Weights of a small transformer language model.
Size: 10 layers, width 192, 3 heads of 64, vocabulary 6955, 6.4M parameters.
Architecture: rotary positions, biases on query, key and value, untied embeddings.
Training: a variant of SOAP for these matrices, 393M tokens.
Each number is 128 + 32 x the weight over its row's rms, rounded and kept within 0 to 255. Layers, rows and columns count from 0. Numbers have three digits each. The size before them is the row's rms in percent of the matrix's.

# up: layer 7 MLP up, 576x192, rms 0.237, rows 139-164, columns 0-47
# down: layer 7 MLP down (transposed), 576x192, rms 0.246, rows 139-164, columns 0-47
up139 104:122151083123127176112109153080116165112148149144109138154137167125143114169125129147145113137132202137131066032171140169133152135089067169121129
down139 102:097158055131142132115115138154101140072198103121129153152085121147136114151111108187099225201131132157154137167126120170162134170134175153142129
up140 110:150150169121129136156151089096160169176115162078139150098148161119189099129107098121143173121200135185158155097163123144121115084052128139102121
down140 085:115115119136102102090223148153108179156124099182081153000077150116129145127151116159145129136073105170128174119108131137106168099093119096183135
up141 093:142112091120159154150126144123134146134090118116190165120115114117151133071134206090144080108105103149213107205112091178092136098088148126143145
down141 099:077135109132140143105141133096110097089149132116151102210141131100132115095114129103123091156128137087100117079088163089156135106097117207173099
up142 108:107094193107141094189117119091171132180083153104145191147169104154114131120111076082097144160145147101139121147131139167104138137193091130107120
down142 105:175106131148146081194135108131163122125133172150162115158112104142140120108140084093081153122154130162087144122103147091131169144088111160140110
up143 093:114195089076160136083151109089179102093105075131053133121144119104121108095148137126091165140172158172111121166088160107157119169142133159097147
down143 102:158102163135067129149152166108108118120087178168154098138110122102159117109121076138182105133104173106077076135141145168182107118097138177123041
up144 097:137097125153157138094151114093084130162130209147182142147110162111131087116145150195118111184172215082065093200151111104110121113086128150131176
down144 102:106113078082120144072114138107166190150117098107091063163112101191101200134112147106114147127160151152082106133141108135140078182144099135099158
up145 108:108152146138134134126172142117127117168081122093105166149135134145099137205103156145093109128172160109143139143143120171143153165158070099071123
down145 111:099105109109097079127170120166202071126165163184145138079100180166086053114107123168133114094174147143090137167104178126149138121061122114137090
up146 100:119113121117135119084119137180103116158143146088127151124189132127160083164120174127118196092139087052134122106148197130120115193137120129120157
down146 102:165106168135086159114176087181187121159127087113139125088090100138091072096151104102112151075079108169111147138127124182147160119176089171138155
up147 089:075173090158157096126184131135143097137098101145178149122116098169137095140125087131162165113153189094129128124115128117059087138150086161177167
down147 088:104136156101102148136101092153086143196083143190141145151149114091141097124114103131150105112104080026160150130140126126131148172140146163102117
up148 105:184141082109084160107121132145169124118153116132148130082152113108156196106169046088195128046146110093096079131156091104135105093112082144137138
down148 110:166108105135107151110063180137135127143116072116123133118163169139166157142156113069110155141091119133111135133089144109125055049088134144128132
up149 100:123137102137148080108068103118149065121101140109130135148145118087158136081115121149134131111116124170117088135121156072185111122117126197182160
down149 092:119126115125102130114101153112150120088110166137099107164119139136163103120156140140108128110171124156155114131134098109128150107096089130144076
up150 099:118125110151164133125150192125124196145096133099143124126167101139098152116090172146177124085138166128186105172164169105153126140110117141126180
down150 101:173136167163124144120188153094080136074111142098118124174119051140147089202159093087063086164121136099178163138184108098122142158150134108156146
up151 100:229120149115138149118171042110138143130121119160133134164127046121109184172120136117157116118125111112122074076105142172163142099087089148169129
down151 095:072042090180153152064115184131143149086117128152083158131104191131139132138129071147146161106108150135130144082134118075126076151138101123140129
up152 101:144140085150150166119094105106164120113120108130114138057124139123051068178140152192136125176098125123156152118066207105188148140085130095154153
down152 101:151119105091097110158178113065152139111160081100144135039140119112164091176103122127179119107166103161163119095110132133142156204125133096129153
up153 111:152188119190176085109145165157047186157078189136120138129151153082095058140182142116134116129159106088162152161124166155150118142091106155133101
down153 108:108144153149163116139161064158081128112127108122146094153088188183099111124089173100186112139056132104125161105122157094093145161122138059115104
up154 098:100133135209110117136134077185146134170054184126099097126136155119162155154130221117068150147104143129145174141113118096123131192162129121179096
down154 097:133071138086094123161124115140125142181096159108192139150142179126184129084147105151171122111124128117116155152130181088101122147142090092210092
up155 109:155133146162134107139115099149189102147095161146117122094187120127172120107082132123099157148127140061095150136099155152103132109127074127091101
down155 110:130110117117095074081176150127092167116124091150162101169152140115129153096123206156143110167159149104094122097077133115149154125126147010120068
up156 088:145115129235121126138124091174115151124110164115101116093119162115111126101110114135132191110079063110175175119127063120090040077156167118145086
down156 093:178090083116131143079101143133147112095112184125186085125128120156104199112132136155105161114147118089207106080137181097150096162174086166134147
up157 100:191130116172085132156135137064137186168074164086135118142078176117176118128182110159098102047203108110061089177157159125168100094137131058095175
down157 101:130138174147183145158120108106094132132071151156142108071076157099121130134119121110108188093098138141143088091099172128150182109164153124137143
up158 099:135172120139142118104076073121078075128158104154161128082104140116132175144162075084099127130181127125187152133143146167190169128131140119149127
down158 100:139101128136136142136180093113142133128162172136086133041149128100152073127104106127112175106083138111096146127105119148182133096142114103167164
up159 102:104119129089191081157019147143102126133133115079140149102181101170126124138093129130070153136084089174136118134168139203146136173097074163132145
down159 107:177155150164116144116071105226119180084125123130110086142162158159094136108151113066129169138146167108167078133187136175100082165091125170175137
up160 084:137160060081091170150062117158137166092106109162152157111127129095076146133123100095107107136099110157121144165129128108112124137135136102111159
down160 087:180158173153126121133136157142158129178160175105101085185110159156146128075061122131147176130139142130115085109160135144180119143104142043120133
up161 107:096116095126155157171159122072124055177121184109150138131124145147120141119159091193127113126175101070164082113108131134155155070118131073172135
down161 106:094177075150077171054093106089077125152106114146075157094113125153116157132164138120066077164168108136162126153190135180153163108156154169117129
up162 100:126119075103132126130176129155115084140158129157106100154069074090137085065168161141118098139104164156103149101105149171139073097096152144117100
down162 096:124108146115114089183153169069114148195123113096131140167176108105140138115166107183132138111071167118120150138124147111149077049173128173120181
up163 105:134064115150153110119120115101141100094117152142189102125113176126073143167080093155124147140126112162127103153172142129075143102122174101134184
down163 104:173075096129140162106113101131058151064144154122104171123062118116129103108130101093138091100174136155133122151141080086122120163151105080133149
up164 092:121162138138112169155151086109150121156080187061138125178160115109125189183138152138114122135170069152135176146063114112137106114127152159163083
down164 100:083085089135128132165135124179074144069116151105057121098091172185109119079130132108059078116116195125142118082165113114089146120131087102101105